config.yaml
n_layer: 16
d_model: 448
n_head: 7
n_kv_head: 7
head_dim: 64
d_mlp: 640
vocab_size: 8192
activation: "geglu"
norm: "rmsnorm"
norm_place: "peri"
norm_eps: 1e-05
positions: "rope"
rope_base: 100000.0
rope_fraction: 1.0
qk_norm: false
attn_scale: 0.125
bias: "none"
tie_embeddings: true
parallel_block: false
extras: ["capped logits"]
init: "normal"
init_std_qkv: 0.0146
init_std_o: 0.00258
init_std_up: 0.0146
init_std_down: 0.00216
optimizer: "cautious_adamw"
lr: 0.000406
lr_mult_up: 0.835
beta1: 0.95
beta2: 0.98
lr_head: 0.0183
grad_clip: 1.0
warmup_steps: 241
schedule: "wsd"
decay_fraction: 0.918
decay_shape: "linear"
final_lr_fraction: 0.0
batch_tokens: [32768, 65536, 98304]
seq_len: 1024
doc_mask: true
train_tokens: 485400000
steps: 7657
dataset: "wikipedia_en"
Each number is 500 + 40 x the weight over its row's rms, rounded and kept within 0 to 999. Layers, rows and columns count from 0. Numbers have three digits each. The size before them is the row's rms in percent of the matrix's.

# layer 7 attention output (transposed), 448x448, rms 0.0173, rows 361-383, columns 0-111
098:456481432570527498498444495453505552523479490468495582463515452474486501512502458515572469420479530487566542482551496431505522502467501465508478466522495480472534520455480529493518405471472498499469521504542470506535440454457529376457551441540583525486517547523517419502468502462539496550527477497471510483537484446528464503463515526500
093:554540494533510511508472535439508549532441432546444556453462477480481514602525562560460445525542451490566462568513531503550457483505556533455518502515560446486501503560490481492449495502466541455504449556478487534562442581514494512466474514518495455551463526418524528463548513497499451516524476545536504439550534554482427518417473446573
093:480470511465530498457475546487541511501495510489438412480476526478497496482486490528498427467558525509482625494555511462454493451567508502558501456489455508495513514525500516548511453562437484422551518468495480537426469500568543529475492428505616477466543499522464457514553503534548541452514436564399527477536496438483447533483488520553
082:474538483496439523486494491467487474541445527536493405539484544479467501523533541491545566526508503489517532581543484567525471486545496501505525535488533513440508401520446485528534578475525554522516498498522516484439461507533418511496301493510514404476468523500486462576530495482475559460545546512486507508501532495520519511513514491529
092:465572594427405504491538512534499478498505547520510451456543472533470514447493474506587541523470520516407554480494464534469475517520466494551558520486507507483486460473489454570600518518493458565466527505534593495449496553470478474566493499463526444496505411442468532519521466505466437524504489532428500488521472479516517524542510549502
107:533527530513490581438464504451496494489483516424473480480411491477469479517422555531613461466476527503504511485523435439475479520472548451514463468497483507522553535470530508512544501498460469486497500516462495501487507485511481385449542484497468437496478479454451481490531487492544465517468496487487532521540500514563510528492498447497
091:502484520526518526458492478521482476517519540482520595464509489469452522509473535496399577465474488525500515500502437531499422478552503502434542499507570492448543531465535498459519426453507506498486495503521562452483528550488515679518525557504497564527541543484541500460531492468500495530485481511554493466488534553559512471452515461498
096:473497501524503480433473489503478482505513490558540543522440504525463535502558487510346516537537513478548503494469480573519454433559484517443568473507529486425566417470471491519499529536517507534474489502496511459526447463503488657518411588495494584529548512485531504510531494505476560480499476502545520439522534510499469417462503490509
088:492508526516531543452512481549512488425601523460533521497545519523482543457478494522437518518496546495489494442463481473484478543564513487455505545503432477555438500488545478446494570473446492510508504481483559429454611498522484614569615457462364579518568491497499538485457504587532478498460551499493524518523467449560494483548508456493
094:486535527475478523461480476519494473450534543521427457535448497524528491501459555504305477551503460489482480434429503484504487491510468506469561502496531473519547473500513492485467517549503520582473480519514539512436583501491542695479485507474478516514526492446499546468477507453482502493482490484477546480487485476503492464526500472511
106:524485502467520441481447524518505513563460439531528468384487559526436501501510520500471436506523448519538525549513495518507423522532479576518525441478517549520496499533501502475457419449501509496498522483517488516491491472483479512470544457543580478524508521514500510532573486518456556494528507530507494506519549507501432560449479512504
094:474487477446483457484518542523535490445539534524459527557490458528588508488488506472458505478534488467470497449502478482512561486515469514480425517409447553526463467515562470499574535469482500488542531493474517497569549516580452636557471522488405497518532470474492521502469472522504480513450457558494480586468475449471496508545450552511
087:529548459599490500488501536478418461582548447514530580551495484458523448498545437469467510404494541474542493501468553568549511414555468440469490496528486451499528523459450502459522466542557496473500503489494489546546443539470538519483382536521548563495542552523478417458559537501484503526507521473515523445486504541444541348462511463543
107:513561491467534488496489498528546466497407522495520559451474466494513499462451483503441445504473466583420443509444467539442456476479558520524542469489523476575492458511525509493480514488477487473493448511453541523545499552481590592461496542486521525546489476465577507503509516470554442581470472540613462461542544563404528538487457535548
102:511571483485513570529519476520462451503579476463494521511425522432451501476473509532344455481541514526525570520522545495468472493547541408467557534548490442533545437468484488511551485559505484509461469488526533487451477512499526692461483496470588566595531456511490524490507516540471466457457504531521506412533524568523495416485528526482
099:462456497450583501521519548530536476582476494506478484456483537472456448582452533541543476481475474521537545505570491443529468528469481433517513466501476479473455546497541511529465391466424469424531463508525521534513503464486468492492541434519498434491483507485525543511458485500476456481503480509493466510559531535537495582449525497520
087:408494471475531564563498514587583489471501443496487527476568508478460506489501485461480513498417486545535495452503504441508468509487541505468484532488566485608500500535556464459553524494517453444485475494554536542518517561523520639526525464451513555503449474551484472468497510564501495541501502466500463519477498532468529503549488543455
100:536468488509497595502495488518507506618510497488523492490541552438478506588528538534603515451520552500520553549560444542470489445506492414487469456532530476453468519419471501498476436464466514390545484485528506503531450488475462430496471479539484548459467595513532496499509491493494510497521473478501468474495486502467558552461522422519
098:475483557515483502431496528414475520531491523549570545467517465542486481495490499507585518482437436555480447489565442521464402472460414526494511453423508541458516501481561482476498484431492502481514504487495559490522498496440510489503553522540470559538527554519556539487529425497483534549524527448548456492454514506543465497519467530424
091:558521503543495466434484553454450474514513479534560612515506493536504412540511516473410516424464510511484444533497447509592540468478484470455453432510499507463494596468538517453500444443522473423495518506455472528587467512501499556492481547542463544471468539485491488439549536449488513549527509451527513510516493499513528511486469450534
097:524502529594491565502463495451485513497506534438481512528472515463530509513481534520631500480479539475495527509522467439466498534498507482462490485535479474497558503407466535440530532507475521502523515472472470427467499530450548401488572507488487540554452529498445471515466495490499466472477562474487529510484502468558466473450490461402
091:582542474547467459454490498452430504545463548465556581500510535459519406500462532486593577486543520501501466556472492508512503545521522456496513508519476522454505573418477490460470499433507515496476504459498415441533470466491509304474489496592470435477499531474493529504472465422525490534536565487560514529496511517476494508451510417491
087:487489544494444513530518555464484495534520498493543460509552517530504575474535488501356519531583518521482489614522512540504546496511515551530471548471536540474477498549433494547511519524530519454506496522468482497447436582506440746531446499479539450453442482527505464531508492529495499486511483507483519452472515487508537511558496509440
# layer 7 attention value, 448x448, rms 0.0176, rows 362-383, columns 0-111
088:545514539467508553551476455378429463521544463478550505550542516436527509525498558519493552524462459483423527470513483496516458476576521483505483465561523477483474451512481470471543473496549494481440463506450437479480471520595535529465495515525506530516521513539547461504459479568539502535473493509548513475487511518574444501492460537430
096:486532475493540523488518494489563476492530537513494501515487498513540515482536492536512509514542510446431527515435476440463479567584456505489472525533525544461441493489543548488490472481471422496441577498524513504461498480527485443423455483525488530451490471522533523501467466414457525561534554531518452553533519461535487514595554438486
090:411530531527476435510543494508527494550533512558518467491493483462486480475417484489530453494534550536476517546476522422483470504543461466517479503538499503459538566429548534515434539455461501461571492545502525521500513515453472502529464523555487560542483525518518542542512474501492565467543509515518477522468529447548487473503528490533
093:512474553499470493538449457520536445471510537472451508486451510497516525559459398537486432488600521564422549545522547421441501525514399461510477519517545454454484486437507531552455488445503412505513541507436603497536533510528517538516501491524454513518484500476499531491505498437435489486491417504488500587437457513460443489514545510555
100:443519518458510607511413497449466449434469518469515579493484468480533523494479471533471448494497451485554544469549489486497535504494420556454462557504493504515537424491502500470468516520474510518397489497503526484505522505480564473487495566478405553502582461512517484458563490461503543541495510489500502494452486546514460506530531545469
096:544464517517501494467510454521483472473465525403507466499489558510479521521437521443471475548538535552523493502437473579508486513501601522487451491491550528496503514530495518545493474520467481473488460524490497426542502499547548489482494496469546415514481463570420535561563493479519466558442443433522495448536496539524529501459524531558
099:548465539510517459447548494550478523537490471507501453492448475486494498479453554463519453481498562571461498458455480511505404532514585513498476462524483521470480597469552547528486475448444500436486470552535537493458478492478443513458486509484486508510527435568504518583506468509530457449429510505502495478507524437541424438490477463515
082:507487548497578561512504522599582512478505520479468520459526506533476559518558469520489539512510499484514495433422469502479562569518571511449528445491521488525508489470441598525482492529518548496401519490497452542468543502566521528486507491432451450539531537450487488475487526449460490481477554500513434484530500474399503506494499503460
097:556457547432480524488492466487542475475504506499457443481445498591494496469464523504472483478417483600508532423447473485542508503504510534474510485455510531482493474374516485526498496511460490502416510543514554443519490506537492473543539465463515445508489484553511517515497489497580476459462472484469508460552477476544406440522515489521
096:485495568521493468499504457507494522519496495556544488518451447493507456469521507540499545511551505503568495523400481453500484484524523479510495495488516548529480490466548478453551484497529398479567567501507538468525505496530534461466509536568537522479374514525524471517433482468541434557545524545522492524562510511588493516532575518485
090:389451522477463462491519466531570491518447509537496553508530504545501489479507513518459459521530536551488528483419564487470525548534593533523533504517568470486502534461519640492417501520525478473529544521471448543503548536482505522432526518469470489487552474486511508564481525483430561495504546510487488519454529493481455496464471512449
093:527528442539509456468538546488458463474506510475563487539549451508497522541447558410514478467498492561494522568526484535470459548434520516504494494489504496490475580475514480518443468422484498449453464526516573511523449462503494512514464492531525492533508411487512539517507518483559546514420433474487498446477526523462514557423500476541
098:509493551490533582525459507500460420522471476430550479552430570484508489533450566540531471524480493490501581494520451499465441511419486552556550544494552437446427482493515563472521531511526524469477473503488529488468533506530512542485508485483504545494513491557542515431454497570543532524426438462512524452516488542526481524477496454530
099:589483488470575514488462490518529433521497611467513522446461574503488545519504480479494479488518546488429523432472471473511490521501495539457546491564479498489509449428529499544487457465430465464471511497473470543477490486620467557493487437490443501513530471499482457517481501483562602531471497500502454486523521513494468480510467393536
097:488458518487510499536428482429551486449555568566486470496475558530507512489500465525496527512555431431453530484427526477489564532539368519487525485607556540521489373523518519470551442493475505477524472490443521521464489498554536452437520514461525492518440469485546514436461474482477545538601506475512473492488505482517493584520545487493
090:495567534532551539514474510541533515526540516512473474506533559484503514526510530487487492599578465512495471486489443500461499528419466473504537516551601457577471568478468578444537475502526506465490502463484498588487519530505505572414522427445488450487492541534473502428485535526485560505445524479507491485592475516448484535530502536509
094:477440590519560556524542478434478542460604519490506516530539532493505573557505475424556519519451463539497513590491417570531462445512493484524523511570553454490556533524530495512553487500518519502450473520457510431507492473550458451511477576510561531497502410475476514491489499505495477521555519462528433509440527488503526549434521499514
095:447455596500508477527514529524450480464459491470528512501558559471510482523420489505489509510474444506606493423428508521525536495476538524497478493490513542564548492598459524460504524566562454518530476500508564439533525530505502486464500548474490502534439496544513496502479492531504521483480499481562514474540495508534515507428504570562
092:445470453494440465486520543458500515489458466523590543540579417476505492500451543438518527512440424563572493524495524591512484515484558545496459473451500537520528500526483449497538473479508513489434468559496555459531421479460556459563486548506577426491551452480487494499564466479521427522516455468584484416443527494478556527432487518465
090:532491472449460531513550489492466544468491529472518547499494494412470542524517423494459480508542481475552450525504476533502526479528506496500494534428483552536510527542502433484454606547519565525434543495509510414530524495498489491524517465533495491541561524539475536470503520509547517540543452480513469503449508551464541465470512505463
089:462504510552446519497543565447468499502419463502576483544491451485438516486537462495502534519409456487537515546577496539471466440485482511470525494402524531461490488507540453485489484548484577476436416488461479518522499512451548424573484521522489502500495514473504501501529503423502480490485436509505465472405517550521593517506478476489
099:491495493512536449498568466449521467477531543457524536482579472457525468501545456482507532518447550549442510557589495476504472469479521441555466459545461460466478445521508475541558538506522489522544512516484515457477495497494508504524487534531540491524494477558450478573511484471493452462457512536498495534529499489493503507553510521541
# layer 7 attention query, 448x448, rms 0.0206, rows 384-390, columns 0-111
090:513531513455441467509435500460519505516502525487477489524530449470524508463433505512509506483506557511500502584457488622456411555532461454523542517537490576477514522502519487465505524535490472462543563458554458456454537514466528484504494515500503536535514485457535544511493564537511490489496563450445528452554516505560466472508572471484
098:522490487459419575470465457509525549597471510504523513498482561440563463418440545543489484489507507502494517497411525549486419502490434509500450472524570519534556463503501580403506503463541487535572530413528424518488503530536512535510489521484497500538548533459545498521474489529463464527495527531462507442483435427408446442511536540529
092:516530527552498499500524494572514532498526480485532528546607466521514491483436483439529534509550558535479534525537515495490471444444412505492486483534451566513510442513470540501535520521516458507549560446508537526505528486502530518508503502467546566520521554533449464527507509537513475419480594441490542444550474461414482496519476455596
090:493489473429453533523457501481456465532520528554418510412482534463520480570442537537448503457549482576406534495459488513517495496509442472545487453520532456473497498444476462512500454445485480559511505478495494528540558518528520501477507563470559510462501478423542512558507463525545573525442448501581539521471473508521461441503570562461
089:460553519508412520484458509517476489512532540476445525503467518536512478461495485522521535477535482545476498491493512493582505472463510492495483458538496538542530408486523464422534438505588456527577517497532445513480585585541491475500517497414552579539543474517523509561527436533482550485481472495466570487508474553521434515539515470541
092:467493516480550494611555478536507445478549479460516438563471496479474568561470498496484503482477503434442488502494435517494484445530513497518568515432606518521473579495534484525460535474444577453430429493486561555528472447516447570507461498546478468449453490554473509446439503497454442568521522535557452467492505555474587471497483504487
091:501554498490491577498438494449578504493523510528488536416490566529504508500516477506525548478531479587509532461555511438506568557482539522501550451590468423477472473470430480467573425490500492552555488506540508495499514533495522510589460496443523556461509511471526418515526466441493552461472519476477508572513479466528500561561534493533
# layer 7 attention key, 448x448, rms 0.0197, rows 384-389, columns 0-111
104:465517503532508510524567568462556443546397534447532486521539518561487544469513448458463460461581523418451476459568472413487523532495553477483572553516454424501515565529444453605516562460504527506462497483505519474467485459527469516526462526576511480447509532499526476523466468474518527454531468537595504540525451474461519509521549479455
095:559524476528428542533543473474501495462508430479537445511479531511477587526559472529553522484491450532482437495467525514548518386522535526471493469435591550423520497471536516463460527510493489467455415517520463473441514487426536466569455501543470564545484503559541474463527480543551524497522441540520531573546548527490551484447347454465
088:488521430511484473512471542473529472501479522441541461541521530528516554502529511481477470537522496446450539523562636493507474512567643489525477553455544506409492555512527482510516532451534542448449443472438523529487573481561545506518446433579509477486496485606457484495512476494552510470544487433572521475494478448499553488516454461470
091:556512529531513553506521471507474471449496484496446494516437534528466457524465496533511575440469498555482529472467474482520504499446432445571574458547493500576469484521541513587497494473451456556530429527587503490441487549465548540508523563511551445516504475454545542440463494469446510506513519623429515547476468606512473489496507460469
094:559524541511545486564506458533492488424609478475490400482457494567454489499475481477532518435513388521447534501500509507461511468523480471516546461530511437478513471538495554493482493490476541505518385513470466537489513498507523519554483533537490542446496566497505535451512444484517460527479509590493453487535549565562545471512488462449
114:559515475521557478537476558461481542547441528530507518518569483488538542581523464579492484535498523524533473485563531594496452475535510479474453537455480560460520512508452462530517487566481534454423493473471497480514475495547511495464578472455489552509435480532469508538513459594510491501453522425570462439434583498526529490475492488521